Weights of a small GPT-style language model, trained from scratch on English Wikipedia: 8 layers.
Each number is 128 + 24 x the weight over its row's rms, rounded and kept within 0 to 255. Layers, rows and columns count from 0. Numbers have three digits each. The size before them is the row's rms in percent of the matrix's.

# layer 2 attention query, 128x128, rms 0.153, rows 0-63, columns 0-127
105:107097098110095140081114099115150129140140137136128123091114128135092166131157100120113101144133113140116114139131083179117167104151132168189096118125114155163125141162149106095142159138153158134151146149129138116118126122107155156124165090121172141182124124099124107104145118137129141135102094126117131115130104156138132161141174108135159129116121118151176149079098125086118157123074
085:107072109119079143124192133146137105124133171106112157155097139154163094151124144101116125100128142107168127130154130099156087147138109130169115116127152130116096096118155119155129118132138088183145114144146139110131122148119122134133120121139120063126094144191112145091128172145101143160146133113168111088124137119163120155110138128144122120142096131123134119130104105108079133077124
088:114116143123089123134121123127120126167132141092130156119144137161127106149144111138130146155146142117095065091129077074110099117120108103099088131121115154110177138135137134132174118141118146140152106088089106088144148113145106098116145136130100135117146143140165148157112101127103147149145154121116097147158104106148091070097081133128095161124111149159130106093081120120154134154162
089:123101149145126080111114136123128109151099120115138123092111083146128107103108140123147152125130157088109138146129115112124099177109099144155140132106118152048117125134150135162111134098137144144157083129120133096144144139088167117139148152128148155092157135141168143156162125149127142135162156097134104148176126139126089110131077112161089102134138096145090108127105154115142076162115
091:155111087122080115123089118151146130137162171161123133147103143131139137135156176094109143131121153109109073139111136134127130118136090137112125126126142143120114142114109164095142116141146156130118138137142162123127132081109087133099107132090123138141137161085110129150164108117164148132139122113151127157136145113126097099124175143097074126141150204132111077120133093083092152155097
099:129122095123095127149167107087139112124156104153135136092112093121139082161132137130129096149116124136118135156128128158074130121131128116116123115114137089097167107149144122139090123106132134110125089118139137117140084116097106090072167082186146130107151110166139135092171114113104148140135124132122125128122149128119149150139134172142124174162091141197159111076125120150128117104136
097:093130200119120084166128153146137122162147122110067105139134150116134103144106127121127148120133114140161113124135115142091168120136118136118149153165089157148108161132171118121103179130124095131116137124138165070166125102132140130063117125149181142098133160088137117093095138135139120100147116094115130125136156144121106112124164135146136101148123182158118143105136147132121135162142
116:145101142133111120162125129138126083152131135120082103122111130135121097140172139165100117089141130067104110133112122139137152111099156145085104141154110106114071150098126092099083136115165110123116146141151121112122110097101112091137158115107109111095190165095123107130128112114109115120115143154144132139148153113091108181149134129107154132127134144095150117176159129087099118145088
107:169115081142089125155164106109098174116147146121155165130093136152130149121142138144132136129114157128116136084141150115165141114152144137168091109160118153115133114117071124144137129135147134142138142107118121158125143154120122122147119132154109125161111125127136092131125122192135114162104147147098123113092096161127158164143119156125157155114145126128184106044086135138145086139163
103:079147154105128128115111115096154142124124106169149151115174119127152144157139083133144113170130163137140107129162159120137069119103132107153144085108155140083164088140112140110179120125141142094145148111162094143103174115144074110108115133163126126143150102140149139126138151145099129104150183141137123151137097145153139146100134133147109130103103144148105116135145077143111150132168
117:126168126115075099184124088152133133119152092107168111124138072101122139145159131146118190102153131105147123156069150132154095143123110129140102117121111105120106123125138097147125170192172154134097114159139150145143141142093187131150115115088124147132139144141120144127115128131106135135154143153131125110125096124132169135143122126129112124119134125141114078109091161108137114176154
107:122122057095172120112114111130097137117133112149124118136093097110129098114113138133100165133116143111072111092122158112125159125129149148136164104136106146126123151106121137095142112165139125153168123135139162144140138088090121134162140130161119153126072102117078144105136133109194093118121107111090127099159148124173167138140099127130131152157118149137094117156168156098135133142155
121:130095097170116154115102141143123144141112095145126110103120161133156148106147117149073118124114122095095131139102116122119138139089142105130150124169111115170104111098150119125128118141127088114156166110109146123084111161154133151114109140150137126156095126140117126144157086110116107126146168119106178125060146169117110134163141129110065164148085108077156093114147121134146128105148
117:133156132136125107137126097120139115151102102144138123160089111128127143135138135173090087088107113091150144130131119110107131116155140170116128128113129104130081089122089187116099131130117139081122113134154100135121060104133150162117114141130158119169120150124167137110108157194128095193151121107107099146140117072128132098140148111143094132135092122153127125139099104112131120153138
108:108148165090130099144123152147126135136153140139129134119154130153155149117136120133124136172133170117104140108105099138153089189160156154102107132148094121108179145107125147122159101119152066141111167121135130107150157139180092101151132104147189136132163127125149147115103080108144173106144138133126151136103098110140123155138148154121144158138103082156110117099142118124122103169108
123:095097186127132162174120116144118133143134117131166179144125119129149102107095137121094135115156136110128122104124115126081132106133150131132143077102142134163125140152111116119121164127127118138118114134117137104148116101058061100102152127171125125144129131098175106117139127086140091172123118142132130131180099154158184096131166109146142102130115142130145138105142113162157135097123
077:109150144167098095201137118135102144090151124166111158137156110152168102126139096089138109175145137125099128096128102138125097144115115081102140103147122166084111111087085142101129130131127119100104126113121141130175150126132174106128106139118116130162116110122136125174158152184091149100157147107118105153146141148127134110120115158146105135114142123127140130108134103116128092177156
082:113128148104097116096163131120155090147054120099132094130094146132106205117124144109121129109124117129093096120126128156113148093092138157125142108121163119120093155147075148115115130159107097146137101106144103144127142170114161145146122112115132143088123152095063137113109119141156141131095079142129175116162138137114127152127142115117139127109155145090126155140118171153121116130111
089:185134145107142163112174136088106154117143115121157167119130130122124136112097135129136152112136152140191132083136106113077104116096083128128100127119125107135096124139109129136083090089103120146145110098120094110114137122173162153166118136128106135120139121084125130123165126139180135113090123122098136121162099140089129151140120178144132119088149140094139101140141120159122121153182
097:126125131194135117136089090138120166147139104156104145117111102080102125142135130084133153084135134107093110111124120167138111146141102139132153150115119160099122122097156137122138122197124146099122174135151201106167141140119150086098093159169152162134164109132136115153127123148122129114140095106157122166134123148115160123106110119147162119127154125121119128078112133102100142131142
095:101113151124147122130138074170117149111069148124133120134147158171141150153115152133140115137082140120137139121161159100139122087088141162136156105128147153121104183152069143085136152116106152125172142150123126121137124122141149130144130114080144134147113106088119150147143140067127170105132107118148134110121132151124093092130148117126125113093122137160168173124096126085122111110093
082:157132125156088113101135115076148094068134133100104107147147110135125123117142142140152132119169144170121137112123127134119180137157106099166109148149109151153159088148173143135152129097128120200126120144118098109159126140122124113084134188109139122106104142146072134079136134137153111128129136177104136102123120121142154142125140124120128151147081131194145106129126145120135129146143
103:171172137145121125117111092127123099085118133132142155140128136192107156155092164143111106139120089147081107117111164131118139064122184128140183151126128130118101114125125126144102113106164153131142158110074103123098116122161102154118129159111114155119154135118128169153117125116097126132107162163142132160151098140157144152159155094137131131124099136140151129135077109099139127103137
102:156147115101092146076150095135114144122122151147098134140064156167153124135120117113117137151124135134108088128143125134156087121130161162117123149151155176134120160168150122146166138101118171162130091141100173141122173148164151089128137143125085163143129153142096135114120132085136161137162077146120122173162179120103109130132104126131145116146156124121148134122142128103104149132120
088:096093116097122107146081191095126119163177141139147137144110098140112133115136090165099103106122134097163097109161136126166152089155131126094113104161134092120129121110145141119157108159099116130104127156146103137143168092138147100105134144145084130135147112111169142089123125145122117118141162130124141128142125120132165157104131129101169141136138140084136139166176135192101124141114
118:112164152098117093170112080118120125114148085112162131144158117100137126124138120134157145159113194118141134126147139113133118132144114113121099090140155141117170118143119126107132145134117104119165153156131130094159157137099106113117104110158127104120168148131107145165165070082148121128108151165125153145167096148124145142160119145137138134088139121082159165156132107132141169065135
095:107167104112097138133156101135128077121166153163168148146107172139136144111091111135134119141146149122184140170122136147081140166153099095122147130109088112132108146138096140113113137085119171176149114117099106113146185163160113122107129139090127108101133147144116127113116124101139184140109116127152174137095140132153123139146110110139149163169162135105145099149144129114128145144127
116:130123096140121169138169169109163122112137102126132168090149164146107120121133112111139106134097156132071156122126113106105128093093106152124133145130127099138151116148150146110090170143124124149127096124086130102128199073161101117115138175147150127160127094109153137117132130118131156131119116132115077124162119095105144141139152137150100147126153091097185137114112151126113110176120
129:164126110200128132157152118139137116117155149094114135125132138158114127150127140110151135112133081075137117152142144131133174123128134119143130144148095116104094132165167132147110130135106154143140096123120116158090119118111121188093137097109090137095105166104120146149126136171138112114104090101126130136127128102088073113133151125069172119139150166126148158153136158119148078147116
102:161167093109141159144148115131144161142114110146089090136088138135150110118104095148100128118139161129158161084118115100115146114121168122141091150124143126126116116110117093102097108097141179102125108084179120135120133140155136094146141103128144114117140127144093122116121147143136065137094095169138142127124042129104173103130129134088138149139118119155131138122149143144093105157140
115:110091122175129135135084134115114125129118077107146155096172164112143133094152133101136121145117148170124106125124081155115105155152145177116106135115127152142139117129174149149062121114139125139121188116157185105138149129111156100155135091136165084105136115152118105150171126152164175139088101117104105121129155132129107123134122136130114161110125162118119141144142123128099154102122
115:144142128115142116061102153085131122109130164123100103170140125114144138066078098144136112128166180143105127124160100107118109131130120094133127154138112146132151114140156117153105126096106138144087133139113159104126118134169139121144110131132108110142118135139190114116133135076123170132122178135152106141142141135150107169120081113117122169125113127175076103144137103149169145133115
102:138110116087154116125151183156111093126165160126136107106119151099149144133116118138145138140150115135119124114091122137100161134173168148108121114115144186118150134136099134113143145132189106104127088126165124159154118105139115176162116126094152148153096144130101130104115089132154108103149137162138102138099104151133085110086147146166135101098128159128102153094115121144096093172115
067:094106056165163134095108119117145139138144132109138127122118099129133145146083175102129137086117147094157118159128103107143137147126101117076094129119136085155113106132112102123137082128116183128110118127109117145154130098122164172148145129109112177139103099150096091164127134139102169124121134115108129113173123121108117116138121123145142114139119104142160135182116117178107142105170
076:144103132176114115107172124114121125152167124091145142137119124109126147176112107120176103070080128149120108131148108088129153116158116109099131132167153098114092159080132112089144095143109122142121109114095100099132133149096193164151127131111115129077110099134123145125151131105109144122094099121111156152121163127135094113131124134110133154104128120108130128149082087128079118115136
078:151154114114122108109138129117136164093121109149125172092166134172097146123097117144107124147038131151137116149143099103154135158169149138113115141133116118092086120125114153085080124136140171152102138123111146130149129126144160140140102089120103098134115144099106131123121166149123140112127080105142092175128133153157136132135112117130122082099165086137158112119144080128137107110147
087:135164127145127107121167143163134135138167109116095144166128165137105150129111103062139121083086149148129098143138134089128127142181142184159096109107152103095119137103096129099132126152127154131140111122128082113155135155116120164161097114116117135063087118114114119133138125095115151072134106096113143119123156119097117115133136133117129124101126170124152151133125074114117120167148
083:170135119074115098141142108069105095138159147172163132101092116150078130142100133132116111117090147122105152122138155157123125095127152129126108121159164094105112128089118123160123113089114154148155074095090110149142145146144124144110103102156128119070154168147090147151094121140119118147147116104155120167123103122147124149107154149151116152099163118108152131102125150131127111123151
093:118122134135117104122114127081082099181125094148086140097121131102086108102080118107133139110126144091087113162137166131100149158116087144139125109123144124144164140109118107126159132140083123069131125106130098156138143148135110131114082165135153125100169153164118120128080135123179135110124153088151139187145126145156107124117104109141098113143117128146109109106148134114145102158111
084:109155134158149115123117107148131115147141132116085160125110135123115117102109152112142162125167116119154158137177159154133138180126181145109142123121133150119152168076141166160181173131117081124140127119106087132138104152105131121133163091113135144149157143107106118182100094098150104136141086148174156108108140123142095117093113133111132106168115122140109139131114171154111118099131
116:150128130082126122154166094128103099129147131099129175116054162153142136119137136113122148132084136115127104115135131138162087097169168162152077087148126133091120133156108157098105120140163154131130110110114134149119145135112161160087088141150152134097089148109104110130117099128145140114117102095148120106103098159162171117133118115164132091092125131148121127117108165113119115151111
120:120135134089133135112134156094147141109109126126157134073148119158152162142169075126132127146086163180136081134153158135134106121149141145091166094129159118146111168092135149163095145102128126131124137114116106078096168152098103136131145131134170115112118100100138152107126136130138093125152138092108097133127137145128176148149204131154164134104106111145137126117131106104120147115141
109:149114157124142140134117112173129174120144101111133159114100133095108091133123151125145171123125148093128107114102159119163154134112060111156115136140119090130147122146104138187150157133117150115133118123104077123115129067155094128133148126108123086096160142134149146140113112136067094152116121124161162110177129109143120141131158121114104115138127147173122085102142091151128117094112
108:116104143117134138135123135160159102155150158128137117143143083141136132158086142114118122108182096100151079141129110121143116146151152143094136113136146095119122161128119088124119076172160158125091131128105120149098103087129137106146146150169118129112133135149170102118101118114128147123099150085110133128137111120130102089140147156134149053088100163151093102089110095114116107122165
098:123129108131147096139142119110153126092141120128085145120171118097122109154122108133149141142143147154125119140117166136104160159109111098130130087128066139054159108142097088134103154118139111120109111153104164118146117106129130170083176120134105104158120128137123110125163123135093089123099143160123196081134093131130142127142150125157095123099161108109134109085124137136155126136168
108:132114140130132146126140113124195114140134121133121083139116157170130135133120117113118121136132114089141111097115139104126126081158105097147141098117117116110134134161106098155112133121104137139103174124108119085144123097128116148131100170116119082147112183151107081119150145134122114126113168065130111140140051076137140126170140160107097075101116108149095146130119117113103105125114
116:110127099136135099099124163084142128156121101134100164108109112153182099176112104154123146137128151171102080156119127134115160136119113156080113132127094113147129147079168089113105140130103135179106151127154095141123117151132158110163129135148093106116103128142113157105125156131125088130111163120134141156096142126113160153119087184135101145114099122144145145112151133165147149114162
114:162118125120133139196140121084144124089117126101134166117117133075079120113179180150146142126107182109111103131126111117138101151113116143110125117117125174121140130140152145139142128133108173088108142082130131135111131119123135115115098105139198117128132137129077126147115121083144135146111144138130078119166111124100147115138137126162118151123115056135162116102116126100146107147140
070:159137127169093114140143121066129149120154125104179144133147105122103124156134116125148098108095153139133144110124124134152148131136095110145133109138166101088100151095122132144093123112070120138132177094117091106090161157074125181135154128102131131113114138142177151133135157144140136140134085127170135158121138149120115146117128138121103159072133133113148141130091105100081102136155
078:104109111121130159138100130180109146144076130158122116117128140164174107052144154159111155133132103080165124145127105156136101138110158133144148129108103157160159102116113092117141133163096135094116117167130126141118086159145114095139130138170135152129141117160131159139122144128100109161126132133122134129121126107146123131100128131153145125134164122151131149137130117121213199131133
076:130102077128120121127110130110139146171114086143116093157137147135169147127108107122140138115104129114171133113101117140136133109149127125134092120101093129124140097095146129157091091178092150098145147125132127138099136164127141105130141152122086142160130160115142180189141095113128087139121101083061116106117123081123155108155160132110130105101120143128139129153132118113153162075145
074:144167066132104121095106132162135119114124136143127112136111140134131161117144119103084113137071135142158137109109118059126081128129128125139104088104114129109091125119101118119083096146137153120148132109113123135121118167157134109110117122156143130102109122126083123147132122130176139119177149085130087127144136118072163112133121138117132133120141109141126165183115135088114078180160
082:145110117163178138126139117100123107107141137162131143116099142116160139137145090151149144133112137079115103116131092133113106117133134142139089099085071120138137127145151172143119093139156142107120119085114139107122136111072106138131140155099140106130094134108110105138089136082166113102142124058093153164140142159118152075157125151150134136129087150126099108111119088132129142090107
084:121129160103140113108130146114145160144127122059130109104107082125107100162133135154132109125173178147133157139116145141128124100133085127145140167117113111174124083079119115123120133099109126160135161123140083130136143119136039086098106159096108116132172144095103138151052140124138109119119168124122118143130131107104123118150158130111107122124136092116139123136145134144116112125134
093:144168093142122164087099150143126100100091119110152110119132112136127130136139153181127147123089138103130113116117120122124128115091143141123091110101162080194121124129114123164134135115158161096106096108111093099138128099097104136122139113115116151127142102132171140177147158089121131108115144103122098094108119130102136082176201124141158130092105136128140121086100117126146137132142
097:162146113132097122123128140095177139118084137144137106142078129166120159143165103121150134140106124132138109145160114150163122095159125138121180167136184125124110153098137108174142090101147139133138091164099143159113144144123127130165110065145118129102061098140138144125099161115123120138154098107116107125151163106091124150161124147143149121131147116128145112136133067118119128133152
096:133116128141115141139129104154136140149160112088136122121120115089122117138153128138128147139148122122131140116130169156156141145113090140117158105128103162175119127103101172163130158157083092141158176117158090108122145092105127127157179170164151094156108125101114078110096103157164085123174142124141158160124108152125169149140150171131124128156105132128146115139160127138102110099095
118:132132090134135082142156126101121161130136084151140120135144158119111127124132149093130130139110136108105143086165119107145162116100116110131083091121139157115146131098141124109132113122099087118139145127120128059154108127084107126079154108130195095167130127122107133119142093095136139117064123156136126162158136150141117155149134143108097133089160115082136125162144132165107124084144
100:126096123147129146152146143144133135167131085128148150154133141121134152125134112117202152118108121169119131140128146123114181176106128107108146094155153122107151151139183151142133092127153122093114138140124126127173118173149121131127101171085150144160172121175128140177122091147129142125143099135156157127128135134101098089117153129132166083108122142125119133137154124115114106067095
111:117173166125133112159155124159162154136119163108188120139120144135149193151126105144142147099119170105163110123154125156129145110106178125126103168108158158134134160114127122138125081120183168179142144123118110126107129124103127120156107128160112134116171143082142125166087177104119148109148146149144117133139068114153132134135153159142116155118134122119121111123123129126092152133113
115:151163142136124138145143129133141108121117173153101108124103085164077132141127101128129129131142099125094112146094138118077148137157134145133110136115079158085121113140102155156111135144133087143164115139107109156111102076145144188135135077132113161145124148143146150156166085131141133163130164116072159103109141161131118104138126118144119134158158110160119132121136100123153172171113
110:116138132080148155138149151100102127086157094168084109097166107145140144143135094137165135118122153141085124159138128136124143125149137144130121180172181084159137115158150090088136137156112128109122100120146112098127179146099094111143177111177126118110145143135136155127158122151166069159109131136101147151124110151102152131117129119119118145124091136125142100121105134159113115148134
111:111149120091143127124200158103120140125134111126140137115195124103138196127145147115083111124093129141116143142134129158162117151117124140137150117099109128147156127098143153149154128138122122133160173127152149095188168124087137084136134066155129082078134099147147132103134068138137137109092130128140158120156135137131110140137099118160148125113136145104128124137106129095145143143142
118:120138149134146099116159148098124150132094102129126108133160124116138138095123086130123048156098125183124136118145138098081082140137129128109133157144172136109115136180122132069144104124101108129133135137124114075121088146180094095140132112098125142172150105164109119121141122125153162107117124117128097163135115151108137116142131143126131190151138123126139136114137119107148132103190
# layer 2 attention key, 64x128, rms 0.139, rows 0-31, columns 0-127
102:107125146159151198135140126120125157164078086119113126122074158092131139130119140135109137091130070071151118133156122153134140136123137130135129123137136122171160141120105147094138178123063124147147149157134110154113096110132144154159089112098117096101136127143121100120116178109166122154118142171136131144125117127158104144082144120146127133152108079126117103137168127121143143121144
090:111125173105062119127118079176128116097149115129101148127120154135140145148143118144090122132127145130093116127122141134111134118181154166135150122144124113121133125152158108131136156134142103091121124136131138104156135157080116116124162165191117167100132078134140177107156125152135167101115122128137118132124181161106142109123099144140090131160138140133119147077114145087143119078160
097:139089153128099120109133128180141098119111141142130133112186140147136078137158131122088152133089148154147125119143155143098155129106140120154173129110110162128077110143146092163121096120144153097135133133139127140102160107112126101072144132168130167111091184147135124109129151122119121138141136103164101112120172131120119075113111129137142103190119135092152161092109136114135136152115
085:151108092141124140136102108170109093193133139129124122141094113176145131091112129116143136149148117144126128151077145103118119125151162123097120170102161112111127129147122115096124149150146145106145167156120050147095067107100138149157144133095102161121120172135114135124133095072116119106147088126104105126100150094131127112135155120112139144138116167164113110130133133105113093142124
099:102077160138148127141092122145132117133122129142078113116108095150149128150118121146149175157150109133140069128145140148131191106125111114145107129147121127138116131190138095171151123115146145094104115106118144141139099115126129143081159144161128187144136155151150177140137117096126099140116092121142137157115136152065135070151147132109141111159128150155085118134120143113151113133145
097:151088152098104152128131085115165147129150079164090134119109145160129141149116101128135144143104105119112109137146164148124103130122136101143137182156177147122122120111173133126132119158147098096131158181139149108127193123139115139118140133115161143168138130120182126117162091152116152099097137123090135145122124146087106084128092115108148063134106148129105133113144114116153142116143
098:144066147117093105149152100161133140073136088099110120108137171117139122164117174166154136107110105126102134102142126150124109126149158137124140119128116129114127126146095125145155101136137156149120149107098135139130144107115089112094157119154086136122096097098177160148168112178090127130113117172133086122093129154125139143147127123121135110183140130124135119103114141114146091067154
093:111107097100119111160123136130135139116132137145086106150099140104131129163130150114127142151123111167108069119079115145112140116135124165175162082154132141111121118106137190139119132126116107089137154133151141154148124118141087173093149109174185124124156135140130156129143126131155128108149066121170179076138133116113126112097135118113119131148176145152112102151132160138119145102113
100:110083148098088137129091110128152143104127141148151136099106104146160097137141138093156108075094129123115099142120111129092144153133157124124132120087100134136136152117099175117158094101167107082081146140085152134168095102146140151129101113117143098121129112128127169112126149119116113141103121120127132086144138149104163119179153094103134100149079165141132125121102111099131179143141
124:136104079166125111107125100167145158160154144143110112148104134104123130128110128111141146072129116116131122143099131109113191129135081119140090111083101065156125099118116112110117132146136132163095117133113121137155137128145142187160104127111124093096151159104104099126132175168117174109136158139159171109114103150120107126129118157111115119126115117122119122101098156129132113192117
094:138116049142099184091113114151126139147124142129152130133124143122146179135114123133137094193121124139097110125155128119107162109075167126144126141116127139122112137162124120091101089108121145142135147143106170116077140149169148113118082169175120150123129149146122141137119136102114149092135139156122143099067132128159104115090111109134136160134156121121097139132144141133114088149107
098:141120135127136122162134132108081133105124169080118140132115136132146106189098131081161160136147128128131144155169131137107121128135120113149140114121093129136174121156102159135141116116109165129130066133149092162132144132155073165139129104106116138128144139091116144144109123138073110181135158108131138112103120155095125089126136121114096194088168131128147167123125127120165121156118
102:141142110115104112131115119143146087121147099136125159099166157125074122127132114109141155185132103167134128074146125182128132137124114135109186139114120159114171136110184122150138124129114151134157153131141108131104108136163132129091137134100141075116130150124131082113097147157128114111137115113150148135115115153131119107103116188134169154106103168128142180161136141127167132104085
110:150143146146161139141117103104117135136135179142118136116132157145165131130108103113144169158142117139132123122115148079116133128136155124117116139150154143161130114089174128156110104116176142118128148127091123116133090123129122198116111142127096142100083180151057117125133170134124125116143105109108170110154133130115169141093080122108145163173138132083127090125092123143129109091123
098:143125098103116130164135150142129132160140126137102121105134122145144125142124150137110164142167106137109081176116149124126150147130119113059117144102066143124118074121142102096120098116114129066111115115138139116159151103081134123129147151126145147096108162111099119105135088132105110105143105170092139129127096120116084129136128140191136133166140117090143115117131103139076097164135
102:114113112144094109088163101124094140120115112117128173136124127142134136157172138141159124127118091105125112075154117106114080134129145094118165200115100158131125091119128109155133086178133143118139091119124160121149120101127142115147112148096073133155145119145173150141133121118126145142131130123116091135119205104129117094163097154136140154124103145098152145128108104099128163120143
089:165102099088143119111110108141129143111102114092143106091180117137137153112098106103127151112131130149130164154164119151130105165152097158125129172117131187157118112105126149133143140141196110130113092115079134159155104121092155108118148128157140116127128095143154138153135141146128110133127126070088134157098120106165121124167112109114169132118109148143172121128134113090138170100124
106:114113124128098151106140137172147146119152122137144149143121126119104125155168120098094104122140115131163160134157144116117121129142151097122102103146095077169162132085147112143146129136121113113152108122193160150138127142110121156125128124115152061149150101159098066074122138125139108122131159140143095111094090174164137102105092149163077124125130104133135119118120142166113132152119
080:148119106163079122131117107143122128128129122138102125171120103139168079168164090128086123096115131103124113111137145142126131153107140113104091112158145144089112149132138124116131178106133123085124108123177125112143153121153113138074121120107143134100128115129133106109092146144149175144164133141119111121133130098117148106085099142080114136161133065114154158100081116156161123085156
103:127120185159128115147125132134120139138133109122110122136134132122119131108127123161150122090107125085115161100136123147056122124150147125107175167117118143139126108130120109142128125121142078141124116115145117132122185125139114095084163147167100162166093133150171133102148086118115170110120087116151153110103213107087103105132097145115119123160134121161140140120127099108127148129086
081:122148139193112100148095166156111137123172184116117143103142159126146105089103141125109108172123096131118101143128163122135117138161145158121105124107155089122125101151114079191125128139123158141136151159148137139112122122137117122162129109152145179114143130128078134130102138115088100156129097089117103096142146094136122143112144092143152118125126193130116137135171109125093102142126
093:116133108132141151123104142123172167116132143117119149114107138161121151108122113124134100124106104122135130108150116125170090128147155111145110128110148067129127132135119095114158090105115062129099166140122132079126140148138121185148120095162128122156126094094111135093132154135120129119125145080118115114185123141128131160108172131118086108092092095070105148178152120109165121109126
080:138131131159119149102128145143150153104081134150119181077094108071115157094155122129148143100188120132154151134138091139133132109101102137139124107129140128131099110158147132109114141113115184173142161115109166148141115139138135115116123127090108074152136152115117116108102123124131150169164136110130099126134140142104128091114125096095176120092142156161129059142137117131090130127142
083:137100151095132096176140103187090103117162105137097118101131121149097111140134106151119156147082129094105153147136154099128157083131125155118162094123112130080106133146111110172100125156144131075184127084105142135109133104146133142079110116115085143128120148152166143131114111135125088125136127107170119113096129137129133149153166104143135093137155104126120148111093145133142105151123
104:101171160086134132187140153081150166127081129119166118147145097137134092098141110151134113132156119137100140144145105142105094118138152137121118148128144142127160157140090122105149122105120124149128133100158132135107154168113127118144156146136153085156138118135154098110157172122183115091136175134118101112129107137107115118104151079106101147108102076103150134150144115157147146084150
090:105132151109137158145098174110135119100122157106101129129202098130100151111145158131111110180149144124140169142154083097081151124113115131164135165124138161113121136167109129129125143133122116114150167151160123126116138133133134067151150095101116137157100137156142125124136069088101078145146143126120129133153119106110151138126123094124111180094123080120128149133138145125113153087130
105:147082122084100173134122081128133155097141170137139116123126132151132174145133122151144169159133121124107106126127153142132100093115120139137137109141102112159159137117117113124111153155154136188162169110095130128137103148125106168115135181119141104149116089151139132131136146128132122128176186100081154099132106126139133136124170156102111097147103092146109098108123130158148173121170
092:134185153084167128143149145112137075133172126127118102111123100136121115111188140141097117140158137128105136105130100135153130123138109164175130153124169120118131179163116135125132140110104113124136077116144130142110154159135121144121141140110129106076107133087132134099134069137155100121114102080116168127090121104153116119143131077116134129108083112091104121157117156127149083131123
106:178103125144114113122095120080161164196153133100126136097091105131135082123119137097104128113144169138153106119098121125156112103122113108118134121119106098172096073142116135100140084157151170099090128095124107130104109114114156112138121116120108123100148158114108086140108128157085136141102085113147133177126145134112140100131119133109134113138076165150138103145125103126156143113132
107:109121132184135126145126142112126129108144130124139146146126125164135107178161144150126153143117082124112132151127102197121144161079111127107131135118131155080137132133146136150158133100105131070124115172138192136165124127149155110130136141078088174144152144101128097089158108104103140168093144158122120133150147128147081122155128145162136120157175147142121142153151115128122135113113
095:123142146141158106136102128180107102127122099155119121128153079148147114194088127110116109107101143098135085139122141119137176105093120110092136136151150139094144102111160112093153131109120135149149093142157144159102124154144093122142202158142132112133081156107154152085155128158107108156114119167139113157111121138123103108116154105138163103148139158081156130138130144126131117119134
104:131128153106119099128139134144111091105130128125099107151115105149127128135152136122112141127125111087130163130144102167166118135101157102110156116119141132126107159159109090110081125122157130133139143147111123115124151120132156119165118121162125097091147104098149140080088088152157128184098129106146124152168168144097191128140143149123113095126127176124149120183137143099110074075144
# layer 2 attention value, 64x128, rms 0.178, rows 0-4, columns 0-127
082:132137143058121134176125133127136155123154115144163129070163153130110141096140109171105157149137119111151092174165137102182175135120136148125104173157119142120139147114151146129155160135112086126150126096121130160121081125090123112140120131162154148135160130145110128122125102105081140100106147098125100155100142118163076131092114117140138134108123167113156107104124135122106143154136
081:149094130154102143113132086123105126128093126090116146167145106133139130098148088093129138156146138096140120089090102125105141136101132115107141163089109155119135092150064071148104129138137158101133158141134115146097121103113128121118113103117092107101148119121180146146162103113098093107160110102141105124141080111130154105114126076136163151100136125123102130096080101134109157123130
078:121129175104131135148127136142150058079145132157148102131106115138126109126093064118089152156160102116155107166116154129152108169130139126117118092127139104177129098160172113128120155134110136165133117120152112144109106160124153147117116110098161140149137115172119103128100133133130148128115152138095114118166103112097102124142103128120146163070108077105090148118138125157143129163135
076:141095144115156159145131155109115115130134132117100153098104120114176143151074145159054102162135143148130129102148173111129133135111154150154170145113160152091112150111085150147132142098121151121153104142181154138123127112135147118140129108126141094108158144150123104163124064101113151149142137160102137094109133138167108100118113101154140140103166093117090116136141102125115148113100
074:119144166148139119119122106159068188153151131113109129122146066130109146181151142122143138170152133148080168146093172104162120159120110135137087127132105171181169128124127156126139147161159160124145126153171089091138130117109141128094109123130106103131107117095118128167148161152116131151157122111141141160144154130122166128135137134137152140126148142104135099127099142162126115136120
# layer 2 attention output (transposed), 128x128, rms 0.166, rows 0-3,32-35, columns 0-127
095:127123195119114122098123160117142108131105144124129123158117131098135103104163120129134112122181152116147127123132127074154104087150169161131106118116155103085161150131152125145171119136101150116090108160126122093144139141053134137156134090171080124103153123154142118127158133106124080127149146130134088127131130088146134140115102099137127122105127082148099114109102149160129125174120
087:121125063107117121111165165107129164171137141144107157120168146121115133106110133139122118142123123145127111161077124153133135139115161135117154166105116071160127143098154144128117128157122122196105137151125103097138081139137153095111134144097143125096135126133130165107127161166125100098120117167151151063103161130135129145145184119107145148097137140083166129133145145124114126141109
089:119143179098143165168095120115097138159127102109127131113138168127113121104103087128134123107130191078147060124151074124138126106152099168073115163143132114164147136127146134130132143169137127139127120151131115150171100131128145158124134113112168107113160134123125140162091155133145107136117096096114099111140099168120152152111102092162137126123112105103141110156147122126119120159156
086:135127132136085108085122131133139172117135162133122126153158156165124158113118104127123128135134134119114091148194149101152163162148139152114102131106127118149136128165129106125095137119118139117099100137113126124105123153126124127116076143096140119157124152147174131116118193184090120108149161128104096123088171111116123132086108143143128144138116141125161134197185122135154106165146
087:131110074151123148131121168126130175125142100137073176091107135146118126121151173123123104164129129149139163134129135153142105121140119151116105129129144168117104082149144097126136114127117126129139113082134120156134150102176107146161136178104140111120097135143136124135124166161139135094164102112120142140176141093073118130112132116167172100124132183105158121169124095090124128108140
093:098070111155126114104098112146122100096100126131099107111176135102187128100099119114156094130140088132119153111123149146141146153131147142158113139112143122136110122107104110135107119134126117108138156128115156142163149100132134140144136146153138110089166169132114092153111081123162122139154123143106158142170117138121111148078094152092132085155098119153065169117142120098145090097143
093:129130114143123098102152149088151126139133142106148097149105108148109141157148193109101129093146159154124139125092171127123149157123079102157080115108120116100151141094126124110126124132121124114098142128113109139129156143140105103094114160084122121115095118158077116115134076106086126158126133135150173176179098093139121138132119132136129109147152118089123110152130141088069129129155
088:163120150219165114154149150111129142134117067147142116089070113138126106156156097128128114174129123138128124137123153119124098095159110129098174165133101109108094130123122143119102110130148109138131136148107160131123134136130121143130164113213111176137108128136111126083117090121161156157160122110123120130148128112095147161155142139132126103147144114136136125103107133098113143140145